Part of a small language model's weights: 14 layers, 90.7M parameters.
Each number is 128 + 32 x the weight over its row's rms, rounded and kept within 0 to 255. Layers, rows and columns count from 0. Numbers have three digits each. The size before them is the row's rms in percent of the matrix's.

# layer 10 MLP down (transposed), 1024x768, rms 0.0961, rows 207-214, columns 256-383
103:178152153165111092104130086137074147146126175138114068153050092110087128138138104143104132129147127170165185152166171108111120138156174176129115152123109187091134162167118113102122122140113094111127124121137132096116152134146133147165130158181070097102110087158184104155124130138117064117095128175133127128082133125057087064102139134113097072146091125121118123083089147155171147138093
094:171083207131074132137115065086102145129121114117188097136081101136091142102130162136165162172102114130123172116183148130088154083116154131169132159103082101160118074149157167125138119123098117145125158150126110121119146123119113065130155157116065145130105088137111056126107161180132076139134131161120174153129120149085138081077185096168161147149135066051133131133159102151100143216140
101:113111114080123147172105132133109120092105213116172118170115173103085139138108161113141162144105072122138120125140064115096196136113140150082137132142094078149135164080075117133079100092122129130139185098097114126168142088116152073084155027107110121125160103120145135150163171086144156134173132196169170162094161093121191134168120116194169161145145166108115125068139122172150100108172
103:130173154094113152123133101184149154122151146111138192093128163095068144131145123160106167094156153065141119134165093155129140206131075136111114130161117133154074149157158155081131164053060100161120106104120113109132170174145143153088157125129143091198156122095122125162124108073124118083051155170112162146052127156124111081126119103123145113136070167153165112105113067128111115115098
103:137172142142105109160132051168128101168139127168119173147174137150164118153149151115117131135141075187185098168184174109132136083160100200089168172119140075129143131137178064206126154110094113153130160103110150138173143123101146120144147103141195127099110123124158102129111113118121168149117121151119164149116141137161068135099105115138121123079159169118136129194128118083146111146156
097:164154179144098132181154125177136112081106099112091091087116119147155167140170116105069106141093148145132100097138142132144147092144109095086110140163098182220110100125053159107124185129127123096129179094166088085070121078099201167160158115139114104149173162118169165106117118109154096100077181153144070133159079121066166127175146109097148102169122136090075126152072092180117147119143
103:102200152145112164072126183155183105103126114147157190171152154102146129087111155081152147119088188126174117137163071117105122135074141140113081091169141097136122122156157089142140092146149110088132112155116106118120090140179062211134109079035152123090173109095153114156164139130093092147170092148127136141114121144164128156120119132119157128087157123107150186069129111155160129153139
103:101164174116096099158184113069101077172117075142139127114088134176146076090155146147134178146093119070132139151091131130174098122063145097125180128129100109099096121136059119135167092175156122050168113123092156080164157209092196088066145116090146117066165118160166114090091187143133144120118168151181141127134135137154138152185128091092070140108158104164141144114154169106107131139182
# layer 10 MLP gate, 1024x768, rms 0.091, rows 208-214, columns 256-383
099:090183093130133151157134130159168069138115125151129129132105149112124127143133102200090109094139157144115082146095200083110124150133099091105126089143109182127113138116134146150139160113107144137096095146119147148137123136168151125162137099151145160110144108186106104138124131109113047127157131152148148117167174156120157167134078168129118123122118140196155073119173152104148089153159
104:112062094110095092163108086133111139161141193129133150122105159100135162125132139151093095087125086127163154173140113164079106136100151142104148144115111154158169134074077112051135154090071101116093084093211070212108050124095124135111177098147180111116104105140146103103160112132119215124158061096176147124124101096182060107097117103082131166143082121104100080204189113072108074122096
100:070130124134120111133108098122101146109115137108152079113112154161085218144136155110125152136075165142110153099139142119112095115108132084144120109121110130192217122158116132124161123076083157135128182183199106125113088095128177148152076102102187151097145130032124179124071154165090126102149069112163098135121107123126122085143135176118165097142146186085115104126173137112177120111127
098:137085125135135106131102124090163130189051110138078113115130126147072080124133130110073119068103087143109059156071117118084172160108154107121133129099146098148109128152113135136181166137103194128097118114127071142157111118151124123116119146097127120173145160126130104067134147186137146161201130180066080176181176157151104129172107146142141151102137027084149186147102185079136129154145
097:130139149067152131177040142148073067150101152149110089097076148084075117148136131144145125091113144161169141102080158172173194138122150153107100161132062142130172183122106112188092171083118137146163106143075098205161149102134146101136094120110165170169078104138161108213131132082137110138070136107133149149184148097154145100137109158132129105183099107198160143103160146144134107146087
099:135115132171093139111096121101066104133105148163074180112141127108088078108065141115131113152118140187124105103124172182139107129194121148161120134154079127121150142132125096148152108115119147135156127149094103118100077179127112125086145112107157162142124149140164144129121098121114177164051143141102124103119120153132103159165064168156135102101101122093138098141144135106118177115107
101:083165152096174157094122107102132149126101105060125188107105172178071159144136108104157125122102091143068113092071094169120102167101107088090186140123143106144124131176088142136121140126167139113099123123032147074114227095087095079177153163111114123123100144162167138067199181146140120130034153165121152101123105128127106126147109040065116151155170119095142110085137158146114162133125
# layer 10 MLP up, 1024x768, rms 0.0975, rows 208-214, columns 256-383
099:110147125165116133212159122121059187133100114114159052147111140144082180146107141093170142137076139198183150144142170140198138108104113088087125147076049124176089150144109203123100083099124058142169120112135120120148145149113098093159058136127164129136094083121131138118106102139118112134143137116118124162157148129146057057135193079164177129181120090146060142143087116128099064101138
097:129082174109156121134134101116079148122136105117073159149105131141148171161126163171037138114146126144176079131125044114024127126143120095143130196085168119106126187084096164099139086091123115128122081125090103154104104159105162073078108095113169205122131206131153076094083086155117132111090150088144089159152172097187099117123145123156072130171134109147097142124151148064173155119111
101:132142124123105107106160166146189192092123208094108163130160086114142095088148122148108105132115095087082123068140088089102174118156123140112147179126113143100117101120119079078100142181129158104087124114107122130177110093146112102145073115134080153143126135190147086114147161146132140112134147165120131163144134127150147170143082098098137145110101092120090155156150189177170081130148
097:136102113155141153144112089112129120155118071131163156082094159104178138075139118182173095147135148120098110122120158193097115146165095114114124109125159165141134144154133125103090135123146095160117116128112173083102185127173133168117119175115179130153188101082150064090118118141111116161126142095158156118108166092102098141124098102134171063126079179181096136145102140143137087113183
097:088164137199096120162122123121175139102163091074135147133142132124171169125144098120096102126140117107110203109198140113132134139113142086125161120155184144120116115090064106056140097117101074201067112168084147145103095105159148104105198072153134082097180139097136096092109122149102124130193079169114115130110154082170083205141131155149123123112112130118106160141145093139085199106182
097:132151121097137154126128095145085114108160223155124164114117138094132137066177116168141115139122081108129125098066099140077133159192115144089151130100182101124130155131143120151196121133122153169146116110187160128063135101147109200105113090169134116097206158135079094176128127136135102080086119112048136131181122088101160087122138169116149159125124098144087212089069134117174185138148
096:151169145104136147061156155095157131166160094119111109069133195170136147113102138116149179150160105145111048102130136165118157176097031176112185167159140117180119151153103185142120155140129135159099084106063120123145163103112204102146074174134117092111176115147181130112155167127142127101111127131181158176134141113138132155102132063121125146133144154138168112164155174143092156156129